Part of a small language model's weights: no biases in attention or MLP.
Each number is 128 + 24 x the weight over its row's rms, rounded and kept within 0 to 255. Layers, rows and columns count from 0. Numbers have three digits each. The size before them is the row's rms in percent of the matrix's.

# up: layer 9 MLP up, 128x64, rms 0.136, rows 68-127, columns 0-63
# down: layer 9 MLP down (transposed), 128x64, rms 0.126, rows 68-127, columns 0-63
# gate: layer 9 MLP gate, 128x64, rms 0.143, rows 69-127, columns 0-63
up68 100:147155142138134109108131115170112145071149095119126095176122126129122139150117141100128095080153120106098148131070135154076160116151131138115129174130116110126135153119127153099153131119152091
down68 106:144133133116126131161154109133130111109156146119168155147119118135131129169104141130108111064095151169101156120054097130157105124109142120127122138166126108064102145136157137152132136143135128
gate69 100:078118132119152106077110140119098119087146135152098145161122145149162119151138087125107142117110113136142140133129137149135105174165111136163153190123142146122116120122119123172133089096085131
up69 102:133167148044134102102116084115089128120101104095143103170158124124085157118113167128129072121114151103147148128145134103127124133132121160147130122121124127156122123127092128124154134107151109
down69 103:163148123161178160100146075153110132109194120158161129116122106147110116147105151124106154113126128125161149087131109136156098124151120129133144129120130171159074117119125094119121148124108150
gate70 095:131141124136112150137147110092160118170127165138124118138103122110122123108150132080120118155160075146119136136191129146084162171144145154165119092121120125114127139104165174119117146146121095
up70 099:147110144109117139115115102133091105124115163154162097113078175112105131095143109124102074148147137134128105139149099103096156136124114127148121092111151129108128136108118176133123120136075075
down70 099:089117161155124134146139097094147135154151102123129119104195113162157155148112120147144154140125116112114144120119160154157103144159141103132145148149089138165117098137127128140166162134160182
gate71 098:120101147155106158113084104114095068131146119086118142130120135157158133136138103145135133129134108110137111127077096140135069121125075149156139149126120128099146108135133121145062141105120146
up71 099:123193100149161128137130148114107161126137170149119126113100108120067112135111110098089146116125151133166141108120145131072167104120132144142101147117122127094147128143149189135144144126136146
down71 100:120135133119081118143151110092168122129135135132106143120118124124146134075124122137090093109108151106133112148126116134131094142073163092158162157137127108144113122134146066103082136142095085
gate72 105:149143092083079134124135142118136136102137195133132121134109122114112162134164111118100116108122181125114140102130144163134094128126142163160093101147162103129102132129148164144150105139131180
up72 107:179133113142132157099121150123122134112107147127100155156095121123129107155147090118094133134180111115128139125127154098176116158164146182109129114094157116133117173166101125136125132164129090
down72 101:099136124131131162159184123150150154121172122130115112147135140115156122114134127091160139188121151098127111118121138121116192092142109126145115121107129099127160143088130100075154097134111145
gate73 094:062143128124086101129104146135125156131172093104173129140134137067119126139126103139163126146115146129117126084106092108082141125136124152107089122120136116131149115157087154124120145144109160
up73 100:178122114086108124085132092152103145120128100113099110115126132146135150147134169142089126143120107077126078140178156120157144105084117118111125125140121143145083118097114098121143149142158137
down73 093:122132127120115111132091135105092122099119144064128115128113126129113127102134118082160117092145139106142136126125134106114167134128167099094098137116133073147107115179084151080130140158107155
gate74 104:122146129110158084099149093118107143113157124123164164107096116139133152149110095100139140131117118119158173117124100127099142151130104125198094142133109115166127144116129162115132156100147074
up74 107:134169127169140128105146123103094136098115142110125141126170151107137145118148083118129094121113125121085140118172096109136145130151103158128142148125173156117168095082172125135080101124139144
down74 106:100175153121136116110171097138112175128143139119127130121138143131148140183095112121125100113133154118125149145129113101106138130147145115145111163136107134074159126107139160088076161131100180
gate75 103:144127107096147118102174139113148106169127169131116069173090149145134115119096109104137110112084129123106151163123148163126133092127105145176098108094124140126147122123134140114153134171109114
up75 103:139103146139075151142120194124097136147123120119100123099193135126145135133144108116145137114131112128102115121140152112166085075101157126141138144123080146118124102149106121124136122182109118
down75 100:127154141113156107098114145124093127107145125122115181147126163111083086142130106103130156143166109139184159134115136151114167148112157099118081106147130096109108160115110105117091114122110138
gate76 100:189126092130131105173125130153134119145138106099133109126095133113096101107134136105166092172105147129116126091120138108152129102101137101121076138136166118134121111087119099110133167143135176
up76 100:141100143119115132119128130126160133113154102160116115099158132165154117173135097167121153107184115151101081147157111164122117141157153136155168120108083136106128124161119142096158092127106128
down76 095:108158176156127123135106166131165138112107132145115125109137137086115135142152162149116131160125135115150087128094127149126156101156089143114134144140117137114141132175176194164102102148135111
gate77 104:110151098121092127166078152106103143124128123101172086186138147170110113128142155142157131109094115150140097126133126160110158130118129113129150113126099115185182133120105145139127148132126118
up77 103:129130140175127107141157104154166131135159094135135162160094168111145096124075145161163131126140119159114149149130114094107145112097118148102127147136129112095125114067142155137157104132110158
down77 095:107107146108151096118103142159121136122138157167164110078106100104101091160129129143124133145148135104120105150098100123186140143130143112113099106100137103157165168153128115168108166150135131
gate78 104:119083115116104113115144151118149124105190124156138160182093128112129138119193164089107135143162151120089112133139120130138149096114146111103069144118126128125106128144120130115142141150094123
up78 109:150124162101159151149136133111096134116125131123159094110118116162151150104092131152088123120111075136205141123155108097149143143156099150137132169143112122151098136180147123117150129132137120
down78 104:098134124137109096115128159176187143088085133156100128140141119159091121110162085128150135121116129156087118115153124097156098116137116125092084130131097147127118153110117166140143139104107148
gate79 106:134129140125122091153128098130125190147101150122130143122128113113150174127147154129146155154166131117129085140148094129084126131086106135140130135145120142043131132120119145138155079109145149
up79 091:147138147103138086128124110132138133145089159137130140120145138107149145152112140165162176169163119146121080159121114157101104142099093135125126135133103137080117137139143175137142076096136164
down79 110:131111112124144172134109121126144111122132105155165096141136142164099156106100164181149142132163119167120128155135123163111107135117119141097123139161100171141165142117103118132178116090113176
gate80 095:119102140185118130159111119120140091113112140109125072143132108149112121144132165126134129139171116153140077162128095120112150166131114156105115115103137162151143128147131094106076127104076141
up80 093:098140149127102182137146126114144196172092100144132119155135125109196109114093099110145092138096137100133185123118102125130129144133117130118135140154158152145150134123107129110130127104110131
down80 094:108105115122147147153105119116141059150126152123138072143122083142097106150091147112119137119138145161137097124157106161097084114099144123128114131091132158139112094136153121131109135082115093
gate81 094:108124108136163093096133094101113143128115176161205170126129099131129137103122115107110137142126152152147142100161071119124087127095114162107126152139099138095142123150115140119143128143126146
up81 100:100132127162123150144101119164168094146114122155096109115129117155124111133134131110196119121154099106117108125113144121143153149143154129163143122136137192135121147166117065107116142092101108
down81 103:071143162110131130155136103150161128122145145147110142095113103139157109145138148102138139147111065110154115137121126080104147138155131106127123140127141122147098071114108095189134146127111099
gate82 106:111116091137113146185116150134136180102128118137147123126144118121093133120165140128132127158149131113135146115148078141132159131147169125143090119064146131105140137082153094156086130117092140
up82 109:107124185124148098107157106171065089122078083117132122129132135137147125140101125085141119103082136099132102146143123171125122149148137095105104122111100128133153142139114133095123130147139100
down82 101:088112150123092135104092163121190086156161133164124113183104137112133127097131128154112137119143144170143187100130103116110134132105140126125122151114143140105108133103139123113092161139152137
gate83 122:133126100134121125149138136129119126161129123094099145127079136088167156164145133104122125141097115115184159111156135105098136113117184127168166124143103153073144125108103109131111135092150114
up83 109:141172127152141167143120162131117118162099124099124120125113140098149150131160063089121141129088139096141177144129136130091131137137085160145137158114127113116120098152122129105090115074115128
down83 111:202141101117122128133114143131127087133084123118099114089115125122139143161104110127118195123152077149169181118152149144086096125126110145147114119137108133117134129130154096124128114136140126
gate84 096:159117136156088116111146123106144143069126156090118109134164130058094162134093140125135154097131139159131150103122144137094124121148137161087113167143123149139111154114141134125100134150161145
up84 102:100136118110075124125117153121083117128108136108109131209166127098139094126151112126170098137130131125093135151103112156142121129106165122074103125111116116128109118108151119104087157148125138
down84 097:143152072104128110154130137146169119095137118176126096100089149124120126127133122121133123117167150122144069128147124138113115093159098141150120105098158184106131128140103117145165118089107144
gate85 085:112163114116147103127111139126140132117151164112118117075158114119179134110150160160124148154137116146128152119104115123102117087142154119184125094113152069119124084155132163148126122097129161
up85 089:093118118119124142126142119102127137154172136129131112104180074121170176131132167142134140115164102165139091111136127105111086109131175128155115059118129126106135126139125140105109138117150143
down85 092:117127138121109121150157119136072131114118106126137119109122118135088087156158126136121091093131162096109133088134152139158144099164142133094145105136098144147140178147091085156161173114136122
gate86 104:133104145142065148121147156136164140123152131084132141099122145172110115113120145085101149111104147087113104122136123153154143080128104160119110131086127103134111131150113138148152104143084170
up86 095:133147164129148124132156129118129155128139107166158152121063143131093125163124084132136110118149126084126078070142136110112106172140122113123121108122163107094143132097121160122138096150161127
down86 100:167081170131137175162109153107149083109098101112114120125133123171157124127128088102134147118105148143119135151110159119141150082120115148143139120116138122132165134145160121129131150143056133
gate87 084:183127121146164159174078162114121122108162136115176130149108104112172179143123114142092130119118152180170113110139092105124135111129154144144114138120099123124152130127125125124108139095133141
up87 094:138141119150125143092156119109126117134173122155140086102125102105137146102114140135125130088088140121197112104165133109108117141095165137105144141108083112128119152077104168130145132152130161
down87 088:111137141132130154184138109150136117133165164110146124123105116129179152114149107174116130127154126131136158065160137072138132118101111124166099097121144137158129138123151147088156154111128156
gate88 102:145125114124111125166105133127151164108135130084111135098109135085118102117134070101125148130113116104099136134101145103122109137127142115093086119110111154059139168121142081129112122098168148
up88 095:128120093147129124129167161120127112109081131171137115136132103153102103127137096202114128141098119104168110135150117103169139096142129152087123103140144094129085141115128125158147105132087123
down88 100:100110129133134116127155133107136127106110155088101075125119129160136078095111150124133102102144122138148099117081157168167146098114087134143167119127119123136074116144127155175159128122113116
gate89 101:104166130123130128135119143165150140119062148136123165159144104176184130078109121114131140108136137132132152135082105155125150158126128079136167123122140089124126123131130110160107112150117161
up89 090:159117109149137096108122145121139108107142120171121100136159168130123141126139119111117137069143125148091102100170155138090160107118074098140118117117134125136135112126150142177198111119119128
down89 092:172147088114116150137167116080154130102107118095156158098141141085163113134110126112130103105153133133140169156121124103126145151138142150146132095152118122120081150144116141080100135076107123
gate90 113:112116109109141138155117115099143146087135149132108104176137139117188128112147158137106130115089093160115100149168131130121136097077147115172129114197130122119128124152106120139133134097107154
up90 105:131119125128104141116122120142141150115159111091125158103110124135076101160148127132126116137158189128129180100089112167120127145139108115144134130073131134112165164139124132169112184096126126
down90 109:155155138119128107125091102143087151080148136091074141103141122162165127108115138137117098127120133141088121142113118118108135102114155158158158135098180136109098093120100101171107139120141144
gate91 107:112076124146102150117117115144092110176155133151102135145126171142146119160111142156142093113132100149184133109112125158141128110131087118147138138123144109120099111077087118157115149126162090
up91 109:116126098137118095102148091091170107108078172110116104148152106150159129142133131107109129141104120153110128119113145118121122133125134155137127159166145134133156135141140090121180088114058104
down91 100:063082151140145166140101104122125131134136091101096125113188164136128131136138158177135148142115108155148122176126127113111124118138112116102157122124113103103099107090124117144123138113131178
gate92 078:125148133142116106096161133122123133156127124128113105138131088132124136189162130127137118155089133101109142103151121127087120089116155076150136102106117146119179145079093099156139137092107096
up92 091:117134129169136135141149141097117136137135125139116080171175161147102129171147106165100124153125143145107129107101146154087133079147136102148110127119181174093131126088121134148116110135100125
down92 089:137117126177129109166091144140071089140124154132110125086169158124106120152112123109132151129089113162104153109112139161173132113172123132110144143127143139146098093124140116114119120163082147
gate93 111:124131122083135113108162138143152084116070155154144132125127111140146141122168140097089112083098051129162086111112141129123123155135089139126103135114106158119146125148122101116121129137136109
up93 105:120149161160139116091146132116136175141151085135140134120077150112140174166142120112187128159129157108152141161138111086129134113139111109087153108117099085122100117110149128113138148149117125
down93 098:116070137113144118116060129128126152135120128130074158181122137125145126136105118139096147132132120150082125129116115143124155113148132158167070102159146132133099125099107156149109141125167130
gate94 104:140149074122145118117161121140150096153151136125135110137120096152117190145173163128132158102125110082172106131149154112087146127097154110161118147141120134135150163152081128124116140123142105
up94 097:123128154124126170155122138181085120128120110110070114166123085105141073137122123109115156135142168136127126147143111140113099125142095137101124180167175130130142132138129117141127145091101151
down94 100:149137144116086103149109114158158145164159152058108136129130140132128085173140151117148168107141115143125129116115113117120160131171161120116128150131135110111113090148130164104128072099130149
gate95 114:114164147125087108134152044156138138090161146127157171133118109122121118143138119112156112122111126086094135136127174096112125145162133137132114127123182119146144123158108127111149156117110161
up95 115:121100099106127126126141094148154108142111151141141138158110086165148125112148123115114129106151108103110155094131143141146093107162175128146114101114114140125118134141079193148176114123081152
down95 117:109104149176131144146100145136126158170096155122089107133159135139169145132139089146098106111103117119161169119116170148126119116133134162128147152104090146108125161124101141133179086125113099
gate96 105:168107153122133100181143131137091147136154112152136127151085087158127101146093158137108102106147124114149130116107146158114112090096172120139150124165138112098118179118110095100122142121142105
up96 100:149099145147170152121134131163084135097124131146184113129127124140108152091123103128095119101118096078145132127126173124113131119112119092148098076104144119075157123117143147145160151113111136
down96 107:136131133152147156144182113122129126148135127183135117144097144160162144118127150127160196104145153118092124145142131136163094143093175163135122140158145146167099165109144146116118134121149129
gate97 105:148156136182121138116165080152152113125105116153139135123122120133108102125090154105103117105157074148126134093109168151108129120081134103144142141104155152175115106127148111167124144130131090
up97 099:136149122097115141148128054151108099096118108152139155145104162117113102155114147096139136079117103111137126117162135129121094139085149120120170150121156120169124070132154152126115120152128123
down97 097:117130106120160148128119109130142088149130125160113076112128132124122145102133186142146119175111118104168148160161117136126116070123104143090116121116113118093102178175130117130109137093106129
gate98 097:069130126108083091144133136093124123113123126126132087164128131149141133125121137140126125140082110144147134119179119143143158158112106202130124152136104177084124162101118140151137108150134130
up98 099:167160091122105120110135129090109127100144141118084164146110120144093115106126153145082110133128172114175120093148124111177085124084139111115143098119122143130109116149142159136145094161119132
down98 093:132164095142078084140118138110114129132133105104117158130096106107088161125109100154115137136128131109112132098127141107091119152079091130121159171115123127102096171137105152117170123124102169
gate99 095:134132119087163085129099123143113120105151161191116139137084120142100128114163116149208165111147136145112111130139123111146172095105140174140144130131140136154146114136139107129151131139139123
up99 099:129130119159130102120119168122093124151119138108117120148160172142154126179119126094179173080129127135091141119160105126126140128112150135109128083094124144126167142133102159124113171175117134
down99 103:147082117118131128160088119129167140164116157155100141135157087124129114118180118136152100134142106146123079134121117130149178149125149138144050142157133138156127116141113113115095116143119110
gate100 096:138115108144151135154131115148131078114150125108137151137114184143115145097130092113111150078126094104176147118157118140121127146152099141171098154100161125148127087162127148108114149163163136
up100 098:121137143147090098135180119140158155153088132129129135111113087125154125183102149128163071129084137143093114174128149114133106089099141135145131073157127118112122133117145132146130134126107115
down100 104:152132138129111089164129118172159109135092168156123088119132141125151132125147103096156133131135165122159156142178137143153104118087128112174146135170145127133159097134139145101143149157164105
gate101 083:152126119103162144117106134114141109130108194153099124101111148158109132146118129138090126105101086132115108129136113079142184151135120144144149181083144142104120131124125134148121137105069117
up101 093:162119126116123141144147119169161136157107107102147089149117157106148162140148146126139112115144128157126135113117117123165126141106117192057122160137188125175141110148124122149128130154125101
down101 088:148120105138194150123125133102133165133154158141120086160119143158131151154133118161131148103164077136090115094166104128137130109122136090111151133119123155147139085096136143102109119106112090
gate102 088:117124145138154134107090108166133141104167123089139139127136140147140167123179133128124134072120118124106100136165134104107166101149107144190124130155118130140109112159118091095099167108128154
up102 093:151101116140134118124120133090131079124131167157122139142124079157137114096104126099126115132118109133155170118120162139168055151176158127139176145103115125125104145105135172148131132131121125
down102 100:102113138134130165113118107156124127109180148135133158150104120145164165114099124110132088184108105156154119111114140185114093167133139128132138116163131153082101116132129147162125145110104099
gate103 111:131126112113114108080154116142158110120099136096104132142153143129117128140085115120137166140188131149125073132125150156125125136127131131152120145114106106136106124122055129134067169120152098
up103 097:119137121138129108108118141122136143119094109088136139131150112115144142161125131145131127119170107188097112137110129160123127069103126162108180129154092130142166135136094083148106166174109104
down103 109:091124120137141152155138152114092128145107122109152150104080141114131144140161112162125096123132139162100201136134118111141138086138131133124152092162126133148128113127156094117128096160064149
gate104 097:188142145111117098145119139156084158151134153123156134112132098162128091121122132116127121133142104130123100109109111098139164079070138136130147132143076129084154133111085103126097147115119136
up104 108:156116122151110140124121157122083149131121136109095159119169132119138083132131150083116157129123076152111125129140154126160139111124173090182120185158129105121107118100148121129143091102145114
down104 101:129111138161165102114128165135080141102147102145142100145139118112088126168141165114106115125103106140134105153159121151126114110181094148150111108158143151136143111154102110123165110085114175
gate105 102:149102125089128113134126123083103119139075160151171148129101105166147117096115131136163177152139134121135114145157140159116133124108138188148133131082161100128152131155142108166142112126120149
up105 095:134167066122142160162141109144126093159141147111131144150138107148143134120111130097111129103130078131153142095116116090128117162162127068116136147118134114155106146188144122159099120139149133
down105 094:100141150187147103097135111168127150113125149100087091099145124111119122166156117140150105142106142120123151130100098074101127114123089106131137128125113159111134145097126164135137138076162099
gate106 117:153143154154136106146128170107142112146135125095112171127091165182135088114136106133093174141141100104124131117097159135128131145105120135122134120109148144118164055153116123136116127096091140
up106 115:122128070087134169120106115126124147141121183136146167125141118122077149086150118120156149133160148151155117092148153176147131159089139127126147111131145142141118134093163113147137140160134153
down106 111:150131132130102148146129116138131135085114107132120115125158099081133118152153134154143076116126151121123102084148152103109142071153087103103094164094112119130079144109134111133105095149154155
gate107 099:114096116102134099142159184172155129113109146107098134188129108132144164136149078142132128090124157132112152148127097103135131115128169150114127121147085140139114174104135124125139178123136126
up107 099:129122111159131128143118119146142114141193099130162153092121109138106111122124139134112126160096165147192109144139145144103083183104119130127124113105093080101167121133130131151139116147133095
down107 106:137168169113099148136131134136152188131158123120124159150100122132149130163126148119125152074111114128150094120156126113145096120100120157100104179103097096108164145128122176137140141095128113
gate108 106:169137115112094126105118096179153112102129107140112107137162108128152147091125128129112156110087096174117104122115125133123137146153146111148164131123156122136117125107097081098182069136127129
up108 105:116122153132122101132139103106165077137116128124146103168107159129179137138076102140140167112111148160111134143130112163158146160178135144097144108120140153178137135129094149113136096129103126
down108 098:153128129119156123074110139126171092130093065096142138168082134124104122150134104169173120147139115104149123108170141115121110158102114140125130164136149122133114127091116114109138089123140150
gate109 100:130142145123114126129167147125114106120121109100147109161104159195152140141127117101097106077141119093213111120126120103141130139163102101124104147118149119124141121163146153141131142092131107
up109 098:110127137124117109125137117135122125145144075072084153151125187156107108099132160123141118103080159120150136141114102100134143146078123111115147115155145119187157135163121133106103124119119147
down109 099:118113138149155116162135096135130100132104104106107114115135147106094135090122173089095118126123119123124117117107080081129143160138159134071162083120087154162157112164133130147136120142109113
gate110 091:141140137136109137114143127139138019144109106134151148129112119129177168114121116126148103156121140150115178140123102154115125173099145160149124126076131135141129106130156131137118147115133118
up110 103:131113170091175170148154119080145170127123113126121127152101144156093132153176131157117135130111147134151125118100164141140102101169090146150137121136141166131118148126144119113101093095113096
down110 099:148150123135127087121094145161133158137171139152099131110139111166139152159105107122130137132125144127137105144139092089081163123116182133129154151113097149110123115179145115107165147184131133
gate111 094:162174139147108120133123124149083130147087161157111126131093089124146102125167113107157131121159120123184126111093143123127134140151100100100086120150126137099164140116117121142128192127140105
up111 101:101150106137085114125151114152105127077108169144090120121102133158126128135147149171147126150148151123187134166108157118114160170129103142109099129106106153130172161135137137123158145095137114
down111 099:182118152119124149121107124123157162117085140177110122128113109144167114147172110110137125130153116100134094091091183140112140125151137145109127124155122182101140113142166108120134131104149089
gate112 103:155104114154158068131158136099094165135083133136095103138117098132113119111160118150138145155113136152129105147145128131102162142107102137074113117103108165105096108132144168155141089139136127
up112 096:109140157127158140148153143105144115143109135123147083083118114188128088114105080131170143152162156099129125126164153124153131091085157120128087147093118128136123122112145155128093139125113136
down112 096:122122074130117136136161127114083136128113122116121111096133098121137096123113079097151153133169146069106088111098130141155116113118152132141112121167131114154117096153151125185157136121141166
gate113 092:123109107108123147117137174145093100127150122095097134174130114116140088133114119092129137098081100088150101086172129134166117093157144135109112115117114140143138103084110144103172128127143115
up113 091:151086090126139137138127137123126130097140093061102154136175094137108134136132124140126126125106121099112125122106128121122162113124129170140061138093094129082106111097121136171108138148160123
down113 090:104119125152150146113122141135157123116136128100145062109109106148099113141151127150109100106111103149167149159214118090165141160141139111122139137116093123151110120135160131135135174138128137
gate114 099:099128117162153097097104146108105102095149134140150101130114178100095129133140096112155129152114146106131112147115118080103121096094137157114129167085143162139104083118160151160148124110114135
up114 102:104120119141112123124164135109118163109096090099175155103115159139131178101111129105144135165138139119155170116171099162161085149155142110106126078103100121126110115093116136139132136129129108
down114 097:157121129080158100087134125143090106108172125112065156126101103137125101161149137128121135080121150125154107124091175159134116099131122107144148138106101125118142119139096126125099112112113168
gate115 096:129171091151128123121115104140141128155152130126053126155107127107101136090139132141109164124116162131153125129119130091114092110101136124102087101130110122118131147145078156090132118133185155
up115 094:151126118140112152108102086132127121097120138138112123134124116132127112110120143089109062102150098115153136113147136116142117156190098136171144111124102129124176169122090108125115153140097073
down115 092:133153116135107120105112142117084126100143161192183143087149092144119124105147132117140111113169124145145141159144117126095141182116117126153175112115144076120125130120107131148156126097110121
gate116 097:130124151107134153097131115071155150119101119106155167149098129166131123115099169112116176088116132113132117102117124146142081128133124090142132117093163124109134114127148117085138192123144105
up116 097:156139111110139163114141130064149137138178117158195147139133120138129126144148129129133146112132108135112136146168097134143113071129120115112144139136157126131108142129142092134184182091137117
down116 118:146140101119162192151113127091123139169156098126129140090149152156097107118102095164099134104137107112123121132151103148143112061146145168125126114159132155105103136116130131130171146118135122
gate117 105:121163114129098068148101144171110107112118168124121125095098118123151106172119174148119097092107112149125149111139104124121120095150138120091119126107114115092148147121099063109119130110140109
up117 097:091126142119126088163130156146134100178129152120117121126117104142127140187147147182110145111098109106121162126166102111116153136141118143129165138106134118128131160123101153178125141150074158
down117 101:123134135141121138157116089122114089091146115134150158149108147119089179149113082141119115140116159143146133156102159142110118124083176121144134123121132141159127112103178077138177132136101138
gate118 102:113102090111118128109113106109138149113159159140161142172134110115187143140107139140114129120145101148109153106120142113108121114143138141173131119112154063095154111127076135122134100098131183
up118 101:119136124097111146080115099111156112134133179124126143168130158144191136143125128121110146119139109156156149124131155094127096125127147138150143168122158059135133117111089104150122111128141175
down118 102:110105093090139170131097126154122143094150129122117140161129117115153132142098125187096087134138109104148125180144108099142118119168140115076148135110152114147137148133093152128161145090103130
gate119 095:141121154151129107188108163190096126136137128113108154113156115138126117124073153117114146096098171142123122118139171151113147107131148118131146156172159095159145100147133143134136088119118126
up119 098:091125124163103112128103149157134146098117138115083118098116122110142131136123124122142133128085148084079093131114126127069172112156120139109092143168145129129137136126151117129115118191083117
down119 102:108138149128147142131119178093149077171167116125132174112125100164134150143136141134097146109109149119153118117121155111164126139129153172142162168161133148130094131119130071135108149114115158
gate120 112:119098087166126110131108142177125096171126138084094152105118133090137113126157165122147114084117133096132153144147129105145116108091153115136121121149182140136141129112079117092150111139148145
up120 100:103129145143152156126161133151144133131146159153089163143135135127145123119173120152164115115083128097112190126091131163134063111092151166119120103160141121152127114106126143119119127139130168
down120 109:111142129105133147106115079136091112149108111096126124158148132148156128123150071135153129144127102164100156116156142194154102099106151148115157147150103130156113120133088157105090123122131102
gate121 095:137119108140155134155127161126116137168094111145119125159119080112127142164105117123120088152120122161160150082153101094109108172154128089113130106117104148104109067113145120157100151120117148
up121 108:142087148082159174125127101112132123159178132113108108135108139098115147175153113117132114169123117129121133129113078114096130130130105100133158139135155164101119138156125122148182178109129142
down121 093:148155081119105085104128116168156124132109134133157143132152163129098131093119160134136133154102123124121141121151195152134163154148143130175102134141101136146131093128093162127105074137122111
gate122 098:117102138154127158126139130116092165137124053165138141131099078138126145151137135125142112149132106106181109115123105112156132141121131120141117172115125145093075092122136128143098111111181120
up122 097:087161103119119116145137105065135147084131123133127122115110133167148118108147089116149178114111141146166148111139154106182107111090108166125134141115094123123088129086144138149107119140142139
down122 102:130123068118136097164160118088115106127154114173085143121110098122154120085161144154139129120129114067125136131100123113088126119145107108109138105101093159077156127132113116124135131150144135
gate123 091:122130156149113154120092116176121134160113165170153169130108156151106117072092145162123096096117114120111145124156100124117102139131103151183178094113135117136130143153127132133103117109126122
up123 087:118142161162115110139112147164121137145120143182152144133116144165129139114104145163151113098147101092104116112116113135160109132153101162166207108104108096136132167123134122121106110097138129
down123 090:110100147099141185138157165137110147123126089147092106083125137141150159076123115127110156121109145158129100129102124115115139136142131157083113113081134128145074139146124074124137110141129117
gate124 091:133099132131201137096099162138141156115099120147091083094134124108180082101103103071125124171130122139128142115164130110135119132121132137117120141099156090137143144115111111119134100134137123
up124 101:121129113098147152160143143127095117098155123117122165133121092120148121123137119161120154127102162165157129180142067169118162122139129110129073099141096107150141107093124115134096129085135124
down124 088:111125073139177101138096094155137158174151142106118137121127132140126102114116080095147136137128145153137075155131160110147106143148121161115143112116167124092102147155158127105125158163122126
gate125 106:069127118125139098113125145126166131102139188151126130145099157167138129123151112150100105207147131104139106147093138162153114139130124138121116170166140159114132111106143154127142099133121122
up125 098:162108128152124108167109132138118140134114149078175135102110124144150094128136152178151113125116085120130111130135124127122149099138105125145091142161142100111125123106060114167109159128117181
down125 100:082127121133094118149125112096175146131165138143107128122093179140135128110143133116105125150124094112165083142128146145108089121132094143108114141145158176127112128165097168147183137118115125
gate126 099:141092136173146145126093142151121137133115147141139122109136120129175123153124113169109153128122187160144168157107113107115171148099154154129094153115164130141115126163124127129175130148085092
up126 096:136132099092150163099143112126132109115087140141176146157163113137128146106109083137089118132117158145118081119121088144163084126124095156110145142174139140108109131149129168146103136125162129
down126 102:157093145088122108118087146112128135142143175156168121133127112139118112146131133083095110122110081112112135092109125131181085158174108141110110104146138127147145094159125122150113113125090105
gate127 104:098072121141137167122079096150129114107168155119122126106117097100154169137129132087129143160136124141118107142102115125084146121141117091172108185112117129146101134159097122142148127127104139
up127 098:158133153136094149122124137154103087110152139155121131084133137143096119141164150149149126079138122134092105108101140150146120104122143085078157079127161144112111123160130102104094138149133170
down127 095:119166130134143116125143189075151141154150120113106166151154165130133110085107122136118088133107107129150151168112144140159174117085156111098140104122147141106125116113124138125108093131128086